config = dict(
    head_dim=128,
    vocab_size=32768,
    hidden_act='gelu',
    init='normal',
    init_std_qkv=0.0164,
)
Each number is 128 + 24 x the weight over its row's rms, rounded and kept within 0 to 255. Layers, rows and columns count from 0. The size above them is the row's rms in percent of the matrix's.

# layer 2 MLP down, 512x2048, rms 0.0468, rows 51-104, columns 256-383
size [100  99 101 102  99 100  93  98 103 101 105 100 100 101 102 101 100  97 103 100 103 100 101 100  98 102 102 100  98  96 100 100 101  98 100  97 102  98 100 102  97  98  98  98 101  99 100 101 100 102  97 101 101  97]
[[109 138  82 157 120 109 149 105 138 131  87 124 166 103 134 104 162 121 133 132 150 121 134 100 129 101 107 115 137 121  95 143 176 118 102 133 115 121  91 114 122  95 124  79 118 118 116 143 107 103 112 129 132 111 136 121 144 118  87 134 101 129 130 117 133 110 109  73 132 128 101 144 110 118 127 118  96 119 141 127 120 121 117 139 135 124 113 107 131 138 151 110 122 169 159 151 114 128 138 103 152 134 168 154 127 143 112 118 123 154 139 153 150 123 114 139 134 127 160 108 121 158 105 117 138 115 142 129]
 [ 98  90  72 111 100 108 117 186 116 149  95 138 106 115 146 138 115 160 153 130 133 117 143  90 117 103 132 147 146 116 127 135 112 155  84 153 172 119 145 122  91 116 126 117 104 129 146 125 146 156 143 139 133 123 130 127 134 150 127 116 141 136  85  88 136 158 129 101 156 104 131  97 103 152 143 117  85 167 132 139 114 135 131 129 171 119 100 178 147 113 165 115 132 125 103 162 116  64 153 119 139 144 130  95 131 147 128  92 119 166 165 157 123 132 141 123 123 156 122  87 144 110 114 126 116 133 117  96]
 [134 105 152 153 112 192 104 141 130 139 154 145  97 146 110  83 162 169 134 155 139 108 143 105 136 131  98 158 151 124 152 111  96 131 131  68 104 133 113 116  94  93 153 125 125 128 143 169 143 108 111 138 141 148 163 138 123 160 126 117 139  81 185 119 138 150 133 176 139 100  92 127 151 115 100 104 152  55 120  76 113 155 110 137  80 114 172  81 126 132 150 125 139 131 131 141 170 114 113 146 149 123 140 122 120 137 101 132 120  89  81 120 105 121 161 144 151 123 153 121 159 144 133 130 144 119 135 139]
 [130 104 184 135 142 124 163 105 110 145 170 127 129 122 133 172 122  85  73 147 139 139 152 142 122 115 137 127 140  87 140 112 103 102 129 125 116 111  94 132 125 125 139 146 118 153 105 126 128 143 117  87 131 146  91 102 150 131 159 129 159 118  96 113 104 100 230 132 114 172  97 143 135 137 115 132  72 178 123 109 144 119 143 107 110 127  89 118 204 117 113 121 125  87 117 107 114 144 118 132 122 116 119 135 119 153 167 129 137 137 120 121 123 144 131 149 137 104 130 153 125 137  69 119 143 149 158 123]
 [104 145 115  96 127 159 139 131 163 102 155 141 135 122  91  96 162 104 116 133 158  99 109 120 117 123 161 103 110 155 118  91 166 126 156 129 126 180 105 143 113  68 107 157  80  87 150 161  87 129 140 155  94 104 109 112 112 109 116 143 105 100 111 157 137  65 168  78 123 138 118  95 180 124 126 142 138 102 156  99 134 109 121 154 142 160 119 148 124 118 103 146 134 111  91 140 138 137 131 115  90 138 139 129 132 110 127 143 167 141 109 102 148 104 115  94 108 127 110 142 149 156 142 148 117 136 157 151]
 [110 133 148 111 131 170 182 131 113 116  92 160  72 131 116 135 139 174 142 133 117 102  92 137 134 123 150 164 117  95  92 123 111 130 126 119  81 100 153 164 178 113 160 148 164 159 103 147 134  93 112 152 113 153 125 109 123 103 125 122 159  77  93 140 140 157 128 136 150 148 136 142 128 137 110 144 147  96 146 154 119 109 159 108 134 125 160 117 107 152 113 147 117  99 130 125 132 160  82  97 134 168  82 128 142 147 109 153 140  98 118 118  72 163 136 138 147  97 104 129 124 127 166 133 167 123 100 135]
 [137 134 126 107 139 128 145 100 110 141 120 138 105  98 123 146 131 148 148 114 119 135 123 119 110 133 156 144 152 124 147 121  75 130 111 115 138 116 114 100 150 145 150 168 145 145 132 132  93  97  95 131 182 135 135  91  84 127 150 131  97 123 127 148 147 127 128 139 118 111 159 112 125 124 141 158  69 136 104 164 155 107 134 155 168 139 185 170  88 120 158 112 149 144 137 140  98 146 126 168 157 146 123 126 162 117 100 121 153 124 136 111 136 141 161 100 132 160 108 134 137 146 167 117 148 130 144 103]
 [154 150 129  61 132 114 110 137 125 147 103 129 131 167 126 106 153 153 125 119 131  99 126 143 163 133  92 131 128  89  86 159 138  93 131 135 113 109 125 139 113 121 127  97 113 132 151  88 101 142 141 143 169 165 126 106 134 117 165 144 145 109 146 134 141 133 132 147 154 148 128 142 139 171 104 117  74 120 114 104 158 147 134 154 156 115 125 152 120 105 142 160 139 105 135 134 133  97 164 124 137 175 150 104 108 112 110 126 194 115 151 154 131 145 120 155 103 102 153 102  74  97 122  93 122 154 162 159]
 [124 117 131 117  70 129 111  83  89  94 149 159 140 121 145 171 127 116 129 115 100 122 124 122  99  91 184 105 115 171 156 117  91 136 185 153 105 133 137 123 150 158 128 107 149 132  87 140 150 144 127 125 158  65 161 119 102  95 159 150 117 104 166 151 159 108  89 202 118 144  90 110 164 140 114 116 160 109 129  99 113 142 108 123 129 101 175 129 132 127 115 130 144 116 171 118 128  94 131 117 157 180 162 120 103 119  95 105  94 166 133 106  94 132 142 164 145  95 133 111 134 113 122 147 104 132  97 158]
 [118 177 125 112  91 130 116 130 133 127 114 152 109 117  91 107 166  99 123 142 111 124 160 111 109 172 141  94  94 135 131 125 115 144 119 141 165 130 149 142 145 125 129  94 124 133 172 111 122 143 134 113 153 129  79 135 136 129  80 106 131 106 121 117 100 131 113 132 119 142 105 108 143 151 183 115 144 121 126 136 131 116 103 151  96 134 104 114 136 146 117 114 157 130 157 152 113 140 155 141 126 127  98 129 172 158 157 142 161 137 142 115 136 164  97 118  91 172 133 127 123 120  89 137 124 138 174  37]
 [109 149 151 149 116 155  65  93 110 102 121 138 122 145 135 161 145 112 102 113 158 172 119 130 118 139 148 147 124 178 103 181 143 106 122 162 139 146 136 141 132 157 143 126 165 132 115 138 116  95 148 164 100 130 133 102 102 148 143  94  92 133 140 137 117 139 121 143 148 156 140  89  97 137 153 158 109 167 170 114 113 117 116 107 126  91  63 131 127 150 108 113  85 125 110 172 155  41 135 159 140  89 164 146  92 131 178 130 107 127 122 173 121 150 102 123 133 147  95 104  97 108 161 143 143 210  82 131]
 [138 112 170  69 120 129 117 137 133 122 145 130 135  94 108 131 150  92 163 143 161 129 161 109 142 150 120  87  91 125 102 113 138 123 110 111 150 160  77 127 135 135 127 151 141 132 118 112 126 103  94 109  89 157 128 126 131  92 116 115 110 108  99 144 117  98 183 135 137 185 127 145 152  92  90 124  89 116 137 103 108 114 119 125 111 152 161 103 135 160 115 134 156 132 144 134  87  79 122 191 144 102 140  79 156 120  80 121  88 167  92 171 133 115 136 116 128 116  96 111 124 130 120 140  98 122  98 125]
 [155 160  97 122 109  78 134 142  98 120  81 123 101 156 128 121 123  90 149 119 123 159 127 133 112 129 100  86 127 131 131 153  94 126  80 116 121 168 142 141 108 125 146  87 107 148 133  96 105 135 166 180 135 120 135  89 140 116 141  98 141 110  88 106 152 144 130 117 146  96 148 164 101 105  96 114 107 128 143 148 129 142 125 192 121 103  90 158 181 116 130 141 111  94 112 121 116 182 120 124 140  78 103  94 144 179 117 142 159 104 103 119 129 167 151  83 124 109 101 118 103 137 159 150 149  77 146 175]
 [118 123 130 141 125 138  95 105 119 130 108 142 158 122 127 175 161 194  82 121 142 166 127  85 127 136 157 185 158 123 121 188 164 148 124 142 112 140 138 111 164  79 140 121 109 132 140 129 122 145  99 116 142 110 113 132 173 151 105 123 167  79 144 168 124 118 134 112 128 101 149 120 139 136 110 160 120 153 128 140 134  89 124 126 106 124 114 173 151 115 170 169 157 125 141  99  82 160 117 131 161 128 126 144 160 138 120 150 132 120 125 148 157 142 101 156 135 153 147 132  93 143 118 112 122  96  96 158]
 [104 102 159 112 143 159 101 138 117 102 108  71 120 153 136 139 139 131 138 107 131 119 173 126 115 152 114 102 113  88 136 125 131  98  98 144 110 111 129 109 149 113 134 160 135 131 101 115 120  92 136 135  89 139 150 129 120 130 127 144 131  90 147 134 106 136 163 163 144 142 133  77 112 152 134 117 146 150 136 106 106 114 124 133 170 112 136 100 177 141 113 148 165 140  76 139 172 105 167 119 144 130  91 121 116 120  81 106 103 103 119 117 118 142 121  78 158 137 148 144  96  90 121 104 133 163 119 149]
 [157 139 158 144 119 116 148 170 106 112 191  96 134 137 162 141  85 134 112 137  84  98 158 141 126 115 147  91 142 110 132 132 132 116  92 112 111 120 157 113 124 147 112 112 144 136 114 134 150 100  74  90 146 145 119 156 144 112 120 161 117 122 159 112 126 127 112 170 127 145  96 103 167 130 133 100  87 136 171 123 134 145 168 107 105 108 154 102 113  98 125 121 138 116 120 105 152  87 171 116 147  85 124 131 151 109 128 122 126 128 130 157 146 140 146 124 133 139 129  61 167 168 133 124 143 141 102 164]
 [136 132 124 165 169 146 129 148 151 122 171 118 149 118 140 111 147 136  97 161 112  94 125 134  98 125 148 123 175 122 141 117 159 151 140 143 129 160 148 108 175 141 136 154 116 120 130 118 120 183 119 126 124 151 148 105 160 161 108 165 120 156 137 131 111 121  58 141 118 122 138 142 136 134 141  93 148 103 110 165 141 104 147 140  86 113 133  87  91 152 153 111 121 157 149  94 166 158 143 117 126 145 153 129 118 125 123 140 133 115 182  94 102 143 134 107 125 136 124 143 135 131 144 103 138 118 156 172]
 [148 118 118 116 106  75 130 197 132 133 160 145 147  89 108 147 109  99 178 138 164 120 135 132 134 126 122 121 163 145 142 100 145 115 103 169 138 116 150 128 133 152 125 124 149 108 132 121 138 137 131 141 126  84 109  93 120 173 159 114 122 181 116 124 135 157 100  96 134 101 173 144 170 114 164  90 154 122 193 139 147 109 137 146 122 157 133 133 117 173 161 112 127 136 119 118  89  98 100  97 130 146 116  95 124 182 131  89 125 151 130  40 158 142  96 126 158 135 117 178 105 117 100  66 119 115 150 161]
 [131 128 153 116 129 190 114 136 118 104 135 143  88 143 133 124 132 151 147 149  99 128 144 129 159 154 189 131 139  87 110 110  86 131  91 135 118 110 127 120 110 139 123 165 174 142 119 136 106  85  98 121  96 110  93  98 105 147 150 106 128  90  84 124 129 177 133 140 138 134 147  92 157 162  79  93 132  91 127 122 134 140  97 156  86 188 134 105 150 138  95 109 115 119 121 142 147 142 115 102  87 127 109 122  84 171 132 129  73 143 128  68 142 135 143 148 143 150 114  92 114 146 157 106 148 168 127 155]
 [ 98 137 116 106 125 123 116 132 113 147 108 189 106 119 103 127 131 168 138 140 128 157 159  99 132  93 127 108  91 110 143 119 119 131 138 157 140 134 121 130 123 139 116 105 152  80 128 134 120 112 158 103 157 103 120 133 129 123 123 116 122 134  97 159 140 139 129 167 125 106 123 128 140 152 136  82  97  88 117 115  82 147 127 132  96 121  80 115 118  96 105 119 108 162 161 101 158 152 180 124 122 117 119 116 137 145 134 127 145 109 142 116 144 104 143 124  98  86 140 136 119 175 134 102 114 129 165 128]
 [100 130  85 115 143 161 144 189 103 144 131 132 108 125 166 132 166  70 119 169 128 135 137 138 171 128 141 141 117 143 148  99 142 161 130 162 136 132 150 150 119 101 146 141 180 119 133 126 170 101 138 157 120 122 121 110 156 154 112 112 121 149  74  94 160 116  63 109 135 107 123 149 153 147 184 137 157 138  87 119 148 151 143  94 122 128 135  90 125 142 136 154 150 125 138 143 129 204 144 159 127 136 139 130 122 124  91 120 103 115  90 104 105 124 172 160  88 106 101 177 138 149 139 114 121  91 169  65]
 [103  98 128 109 119 116 167 118 131 149  99 118 172 145 105 156 157  89 105 123 127 168  94 137 149 125 133 131 107 114 132 169 125 101 119 144 115 147 110 112 125 117 110 117 106 104 142 147 156 102 114 138 166 101 162 169 123 124 115 151 100 125 136 107  97 171 144 153 146 122 136 129 100 133  98  86 108 131 177 122 143 126 130 104 136 119  82 115 175 107 170 101 133 146 129 149 151 122 103 133 124  94 153 102 115 108  80  89 125 149 135 153 171 136 146 127 135 125 114  26  89 103 116 170 114  81 131 112]
 [133 100 135 117 135 145 104 157  84 140  94 163  84 116 167 127  99 132 140 132 116 139 186 161 130 128 150 104 119 134 155 160 178 150 167 128 115 103 104 156 126 131 111 131 113 170 146 127 131 102 107 152 131 113  83 118 152 150 127 108 142 139 130 152 138 158 114 128 113 144 125  93 164 120 108  66  94 110 125 100 124 111 105 143 121 115 136 114 141  96 129 126 126 158 123 130 103 185 114 143  68  99 129 122 122 147  99 144  95 122 109  93 121 104 109 173 124 150  73 102 110 134 140 144 105 118 115 130]
 [127 172 146 115 141 111 130 106 128 156 131 154 159 140 102 156 150 106 115 103 163 111 104 108 175 104 179 138 101 170 120 128 122 108 129  62 136 161 107 118 150  95 150 135 129  86 143 165 125 119 151  81 126 130 102 146 109  98  63 140 153  95 147 164 122 139 128 138  75 127 131 116 175 133 116 106 177  65 130 114 124 176 157 150 130 158 156  81 152 108 182 147 108 138 171  86 109 162 131 148  78 173 122 164 129 111 147 140  85 125 138 146 130 122 125 150 149 140 144 226 138 138 174 108 123 163  84 106]
 [158 131 142  92 123 152 102 138 152 118 126 111 141 119 135  80  84 138 138  87 102 124 163 113 127 124 135 119  91 145  97 129 110  76  94 154 123 143 147 127 135 132 107 119 117 133 136 153 118 180 135 161 108 103 128 166 146 152 110 166 131 136 119 115  94 125 132 113 166 115  87 133 100 150 120 108  90 107 108 109 151 141 145 161 146 107 101 106  84  86 161 106 145 146 102 128 144 120 139  94 139 102 130 111 139  81 124 144 150 118 188 163 136 127 158 123 132 166 122 142  95 127 100 120 136 126 127 143]
 [147 136 123 118 125 139 140 176 146 108 141 112 135 121 150 109 111 147 149 107 155  77  91 151 117 125 123 131  90 159 101 112 164 136 134 113 120  93 131 126 131 127 114 169 124 116 122 154 107 130 180 153 188 111 161 138 114 129 103 130 165 146 143 132 114 104 141 119 140 104 113  87 100 157 110 129 113  89 119 152 130 152 174 143  75  92 142 169 135 140 129 174 150 136 166 117 165 110 139 147 147 132 114 129 136 162 138  74 133 134 129 110 123 152 118 134 108  81 153 154 142  57 169 163 135 150 109 124]
 [138 132 149 167 175 126 140 145 108 110 124 122 156 116 148 125 126 108 130 116 135 131 138 143 152 134 142 161 141 132  83  93 150 125 105  91 170 117 146 155 108 145 141 126 155 136 115 137  83  62 131 103 140 137 108 141 121 136 118  84 113 155 127 140 141 100 156 115 132 110 115 114  92 128 132 142 174 150 111 100 134 138  72 162 152 117 142 158  78 120 131 140 116 103  47 107 146 114  87 112 140 147 128 142 112 117 122 163 145 131 118 162 112 101 136 110 182  54 157 101 117 126 115  99 122 116 179 122]
 [115  67 149 124 148 149 138  98 109 115 154 160 141 115 125 156 139  99 154 115 141 148  98 155 117 175 120 106 121 136 120 112 128 131 138 134 135 127  77 163  97 174 157  98 140  93 123 121 103 129 177 110 116 117  89 142 122 171 162 114  98 146 111 125 120 121  44 116 159 121 144 135 111 106 140 145 126 102 137 110 144 106 131 147 197 111 149  86 151 103 129 174 117 115 106 145 154 153 115  72  95 163 110  80 125 125 135 134  93  91 130 156 135 143  98  78 166  89  90 103 137  90 136 177 103 120 123 107]
 [157 191 129 121 134 147 103 132  83  98 108 125  95 109 107 136 107 116 141 158 145 141 199  90 107 137 129 155 139  98 122  99  90  72 154 117 124  98 118 139 131 156 164 118 163 103 155 120 114  88 119 108 160 127 106 104 173 143  84 125 145 127 136 134 105 181 139 130 107  89 142 119 147  86 133 149 125 103 148 132 121 149  98 136 173 123 167 125 112 133  90 126 116 111 121 119  90 179 120 121 120 106 140  90 124 119 140  66 133 149 151 134 161 133 130 108 132 126 139 122 128 134 152 114 170 129 135 154]
 [145  69 109 159 127 121 166 132 153 127 140 135 146 124 124 167 132  93 137 155  77  93 160 142 110  92  93 112 168  91 114  95 162 136 125 142 143 134 135 128 103 119 116  97 133 117 131 102 135 126 157 116 119 139 153  51  96  89 136 135 106 130 164 109 133 122 152 124  98 114 167 143 119 145 117 122 111 123 118 156  80 110 138 172  80 122 106 115 111 147  96 154 127 138 105 124 138 106 148 120 121  84 158 178 165 145 139 132 130 132  94 102 128 120 160 136 110 113  84  88 146 127 111 112  92 135 126  78]
 [150  96 102 148 123 119 112 156 140 171 135 137 143 104 125 144 134 145 135 145 125 158 129 134 140 105 143 139 135 149 118 133 127 111 128 134 137 160 149 173 100 126 122 136 107 108 136 142 142  74 110 124  99 118 147 126  71 177 132  99 116 124  94  86 121 119 148 113  85 156 162 121 126 128 127  99 169 127 142 142 169 174 121 143 167 140 133  97 164  98 147 107 119 146 182  96 173 159 110  93 164 147 127 143 113 128 125 108 165  92 122 145 138 114 128 121 101 136 133 107  92 108 105 135 138 120 148 160]
 [143 121  82 152 169 134 152 131 163 161 142 128 113 131 123 129 122 148 158 134 153  92  99 139 131  90 108 129 159 142 128 140 137 113 132 112 123  73 173  97 129 115 102  94  96 116 124 158 135 156 139 124  85 161 126 106 112 121  93 139 115 131 131 150 122 117 143 163 138 144 106 151 134 133 155 130  61 131 127 116 138 121 116 140 120 114 183 147 150 136 130 144 110 149 183 136 138 114 130  84 168 111 108 143 147 174 104  95  84 146 164 132 157 103 149 159 142 114 126 124 155 164  90 131 141 147 148  78]
 [143 197 148 148 118 126 100 130  86  78 112 141 124  83 166 111 161 160 116 149 175 133 133 132 141 154 124 126 131 136 105 135 142  95 158  96 154  98 114 122 146 112 131 122 129 117 125 139 120  83  80 140 101 110  85 113 148 139 178 174 125 127  92  85 137 132  98 177  99 127 138  91 127 137 172 135 127  76 132 169 125 106 124 159 162 149 113 114 113 127 117 107 158 134 109 134 130 154 114 114 114 173 149 154  69 147 128 128 173 154  92 106 119 141 115 132 118 115 101 136 124 132 160 170 111 137 117 126]
 [110 100 158 130 114 120 106 169 130 152 109 140 125 134 118 113 141 151 120 101 130 123 122 124 128 108 136  83 140 143 160 153 102 134 104 126 154 117 128 141 122 119  85 135 111 104  81 131 171 130  94  99 139  57 141 139 150 145 102 176 138  98 148 131 118 122  92 164 156 144 142 169 121 115 130 121 134 116 127 116 134 107  96 141  81 145  92  96 143 133 119 149 165 137 150 137  95 114 169  76 131 136 143 195 132 118 153 149 127 173  99 124 116 102 133 125 123 113 141 169 126 147  93  80 152 144 149 144]
 [137 106 125 122 100 107 107 141 132  94  99 169 109  96  83 108 172 140 150 126 134 133 136 152 119 155 140  98  87 149 120 117 124 158 133 142 179 110 138 123 124 114 109 136 148 142 135 113 125 123 144 116 137 116  94  66 102 133 134 113 140 129 144 140 128 112 129 100 144 127 150 156 119 130 129 146 141 124 156 147 153 105 128 147 143 104 136  99 106  85 103 107 113 128 113 134  82 133 152 155 127 126 106 104  93 102 156 102  95 123 118 147 150 121  85  73 154 124 113 154 150 107 121 128 120 135 162 105]
 [107 180 156 116 126 137 100 124 186 127 149  99  83 103 124 136 120 111 123  68  92 134 125 115 134 136 100 127 102  99 144 135 115 118 100 180 112 141 136 107 153 113 106 101 119 155 151 116 140  95 134 137 102 103 141 110  99 152 131 140 148  85 124 122  70 145 147 137 157 138 143 129  83  89 120 127 107 102 157  86 118 116 117 124 103  95 122 101 152 138  92 139 154 160  90 153 139  22  81  92 102 120 106 129 107 148 132 176 137 106 159 125 159 134 132 116 137 130 107 154 158 134 131  98 130 164 127 141]
 [119 197 134  72 151 160 144 143 115 116 156 162 148 154 135 149  95 118 141  91 124 110 167 145 126 146 109 121 157 141 145 124 140 166  83 130 120 149 183 124 150 160 109 141 125 178 115 106  88 132 108  67 155 135 124 123 158 100 113 100 109  89 196 118 117 126  99 162 133 157 104  90  86 160  94 130 123 123 121 119 125 132 150 154  79 154 131 139 129 131 152 102 149 123 153 128 113  98  89 162 154 163 165 123  90 119 111 101 120 125 106 106 111 131 161 123  74 125 130 166 141 130 177 135 163 103 117 112]
 [ 92  96 123  89 120 111  82 151 104 118 113  73 145 108 130 122 141 147 114 170 121 137 130 174 161 107 145 127 132 143 148 128 127 128 117 135 164 118  98 158 158 123 154 127 110 124 139  97 115 179 147 102 158 118 121 121 158  95 156 122 168 166 126 110 103  82 134 115 168 110 126 109 116 147 150 148 197 104 127 130 134 129 123 103  72 138  98 115 162 156 143 125 127 124  72 142 135 111 118 118 171 108 152 117 126 147 159 171 138 132  98 121 112 101 137 123 167  96 131  99 130 119 196 132  95 111 110  68]
 [153 141 129 128 134 141  99 129 128 126 132 158  98 172 131 165 135 190 133 128 157 104 114 149 148 160 154 113 130 127 161 109  92 144 141  86 135 161 180 157 146 161 129 125  88 120 145 143 114 125 142 136  89 129 157 129 139  94 105 111 146 107 136 107 103 140 157 126 135 150 163 147 126 151 140 107 166 121 146 130 137 119 135 195 137 140 150 130 141 154 158 141 103 129 134 113 111 138  96 146 129 108 169 133  98 126 126 128 132 159 131 130 133 187 134 139 144 163 112 134 128 149  97 120 119 132 126 139]
 [133 117 157  97 140 130 117 134 148 157 159 128 139 108 131 148 164 145 158 130 104 119 129 135 140 124 103 124 165 115 101 101 120 129  99 120 181 180 143  98 109 163 126 135 158 138 146 134 125  90 111 101 145 101 129 127  88 145 111 134 127 108 159 124 161 119 118 120  90 141 162  84 115 182  89  87 116 121 119 101 131 128 161 157 157 131 153 179 136 128 131 117 150 122 132 166 124 189 135  95 102 141 119 107 117 112 143 114 133 139 128 136 152  86 126 150 114 126 162 132 135 153 121 155 121 151 155 110]
 [134 139 130 117 125 176 120 132 125 119 134 113 139 101 155  70 126 139 176 108 174 142 143 120 121 116 132 155 114 145 128 173 126 147 144 136 141 131 123 108 158 125 171 160 151 148 155 142 158 195 159 150 161 135 116  96  91 113 140 117 133 121 127 172 109 120 153 140 146 121 116 145 143 132 138 126 122 207 152 158 140 133 118 107 142  99 156 110 153 134 118 114 142 145 142 159 120 180 143  99  71 106 166 123 126 162 152 117 148 110  84  98 135 153 153 112 128 122 111 131 187 154  94 126 128 100 170 200]
 [119 101 150  86 128 131 120  55 151  96 128 105 154 126 124 117 131 128 148 159  89 112 100 183 126 184 143 103 119 129 100  96 153 137 120 132 126  77  76 156 109 175 143 175 167 173 169 128 130 134 144 174 139 140 140 112 121 139 126 148 172 100 102 145 148 153 146 162 123 141  69  98 186 138 153 123 107  83 137 165 148  85 103  63 111 146 123 121 151 110 120 109 109 121 144 129 167 101 132 136 141 121 138 141 166 149 146  95 140 131  98 163 144 110  86  91 134 110 105 143  86 110 116 149  94  82 157  78]
 [178 119 104 107 131 106 141 146 126 107  88 122 141 144 140 104 115 138 152 122 109 136 130 110 119  91 104 150 142  75 130 139 131 159 114 101 114 113 108 129  92  81 115 135  88 144 117 108 132 146 137 113 121 111 107 158  75 123 130 116  96 106 160 149 151 154 121 108 158 168 140 123 144 107 136 138 130  76 129 147 150 129 141 129 119 126 139 111 110 125 123 149  95 130  70 168 106 205 157 124  88 127 146 162 125 171 144 140  86 152 130 172 186 118 112 165  83 121 126 107 144 129  90 127 164 165 127 100]
 [101 115 177 120 144 130 123  88 107 113  84 110 132 159 120  98 148 157 121 112 149 149 149 133 102  90 126  86 139 145  99  76 157 143  92 156  83 137 103 118  97 157  81 150 138 122 131 137 129 103  62  90 150 138 126 130 122 124 124 124 129 116 160 124 176 170 133 156 129 100 120 131 147 124 104 116 129 112  90  77 127 133 123  95  99  90 131 133  96 127 129 119 112 143  90 115 152 154 136 136 115 103 102 111  93 152 101 158 100 117 115 132 113 136 114 139 157 134 137  97 116 164 116 125 117 206 108 194]
 [117 110 128 142 157 153 154 153 123 174 124 144 150 101 107 113 126 126 106 133 111 186 126 103 142 146 141 120  89 112 150 112 110  96 117 108 100 127 140 181 146 161 131 101 123 188 136 122 126 112 112 119 118  95 108 128 146  99 123 104 168 145 145 111 136 118 135 144 135 104 123 122 107 153 120  94 163 136 112 178 140 145 146  97 140 151  83  84 150 160 141 146 157 135  90  95 120  87 169 152 131 127 130 129 123 113 131 141 142 177 126 147 141 168 126 115 113 121 123  68 150 119 102 139 135 118  84 179]
 [ 98 166 121 144 106 129 129 118 154 116 135 117 142 138 106 104 118 129 122  98 119 127 142 107 140  95 127 120 114 131 142 126 100 128 125  96 117 104 137 153 124 107 135 176 114 147  97 137 163  81 108 150 137 142 149 166 127 149 126  90 123 139 121 174 163 126  73 107 114 141 134 129 146 105 146  95 160  93 137 141 138 144 126  68 165 124 145 155 156  98 127 113 107 115 122  89 125 142 135 126 140 138 123 123  98  67 180 130 155 143 145 118 132 141 129  73 131 100 149 118 151  99 132 104 154 152 117 147]
 [ 84 107 141  90 155 118 139 160 136 131 149 134  99 147 145 146 190  85 123 117 146 140  53 177 152  98 132 116 130 118 147 132 162  76  82 135 123 130 161 123 124 132  80 162 149 128 130 140 146 125 131 130 151 130 174 144 149 104 140 138 124 134 130 151 117 116 121  87 106 147 130 110 134 128 137 145 123 125 171 171 144 150 121 151 127 154 123 139 131 167 178 139 163 112 109 109 153 105 166 138 128  60 117 114  95 132 126 125 147 157 171 109 126 101 115 128 123  88 131 135 133 141 133 145 117 157 147 120]
 [152 121 111 134  93 154 110 100 148  87 102 138 160 125  90 100  98 143 105 148 122 147 115 128 113  99 120 133 157 177 111 137 112 107 132 123 147  95 159 130 151 117 132 106  92 132 137 118 125  56 107 117 147 123 147 131 124 120 120 114 127 133 120 140 138 120 115 109 103 137 107 121 116 152 144 149 130 139 152 165 142 170  78  98 108 118  92 110  95 141 114 151 131 140  90 172 128 119 113 109 120 113 113 128 143 143 118 134 133 159 134 178 159 126 133 124 122 129 125  96 150 128 127  91 153 123 132 106]
 [117  85 132 123 168 127 113  74 129 113 150 135 112 155 110 126 106 129 148  90 142 152  95  94  94 178 123 111 133  90 161 133 128 125 127 146 151 150 174  86 130  84 101 113 106 149 108 152  91 127 112 152 128 141  82  97 116 141 159 119 142  99 137 182 140 126 115 109 140 114 145 114 118 110  99 146 116  91 135 126 144 115  93 124 127 118 138 165  92 151 114 132  97 130 131 148 101  68 146 138 118 133 125 183 138 102 141  70 118 185 119 133 114 142 152 110 156  81 113  93 103 127 158 150 170 133 143 120]
 [143 141 140  88 137 154 121 149 124 134 116 166 125 136 147 133 143 113 156 121 133 107 179 102 125 127 164 134 163 144 161 126 108 113  94  94 102 155 149 156 147 174 118 113 152 119 132  84 114 116 126 123  86 148 167 139  97 133 111  86 126 124 110 157 134 166 134 158 128 113 130 106 174 121 102 143  77  82 126 103 122 131 130  91 156 141 116 119 155 112 121 126 191  90 168 100 120 121 125 106 136 143 123  82 103 183 154 105 153 135 131 101 136 143  98 130 145 146 142 116 128 135 145 139 135  85 136 172]
 [135 125 101 128 116 157 125 161 108 116 133 130 138  99 151 103 126 117 156 150  48  98 164 187  98 111 141 126 118 106 165 146 163  98 121  94 128 118 108 140 124  94 132 159 142 180 130 126 132 148 150  83 159 118 154 155 185 119 151  87 126 108  85 130 138 103 160  44 107 135 131 159 137 116 111 137 148  99 104 111 115 148 123 105 122 154 171 106 125 160  84 122 132 128 165 141 115 105 107 139 137 107 128 127 150 115 125 171 114 129 182 143 125 143  74 157 124 128 119 126 138 151 137 145 120 100 155  97]
 [128 122 114 113  93 133 118 126 132 125 129 148 114 160 136 143 116 178 112 127  84 169 138 118 113 145 138 145 130 116 105 115 151 142 150 131 123 126 110 143 108  83 143 133 127 133 106 117 144 128 175 128 111 141 129 135  84 106 122 115  94 108 137 169 118 116 137 175 119 122  64 141 131 127 119 174 151 141 124 139 111  99 136  94 117 157 114 152 123 144 166 100 160 163 123 120 106 157 109  92 162 131 136 130 154  96 146 133 188 102 115 178 124 123 143  98 121 159 122 111  97 147 107 175 153 128 107 136]
 [123 147 110 158 153 108 136 150 166 122 127 116 127 118 119  97 100  76 167 104 139 117 105 141 136 155 136 142 110 144 124 168  54 107 130 109 130 132 110 103 113 148 151 129 113  87 144 112 125 141 140 139 148 120 108 124 144 161 109 143 122 119 119  86 127 145 125 139 118 118 101 107 110 160  99 143 158 128 105 100 119 133 157 120 123 117 188 160 143 165 118 125 120 181 118 121 116  85  87 154 116 115 135 109 134 114  84 151 139 108 137 135 114 143  87 139 128 127 118 151 118 127 139 138 112 177 114 104]
 [124 125 113 149 132 105 134 141 104  97 170 130 129  61 132 137 108 137 109 101 127 154 114  92 127 106 159 136 132 112 109 113 186  89 144 139 117 132 150 179 147 127 110 146 118 125 143 140 145 120 155 138  97 118 120 165 117 121 127 117 106 164 142 105 118 136 143 121 109 156 128  84 124  94 108 134 147 128 143 112 132 102 144 120 118 126 131 155 117 110 125 112 126 143  83 114 146 102 161 137 120 147 184 134 119 156 151 120 156 125 140 164  99 127 116  76 153 159 125 185 143  89 155 113 136 111 135 108]]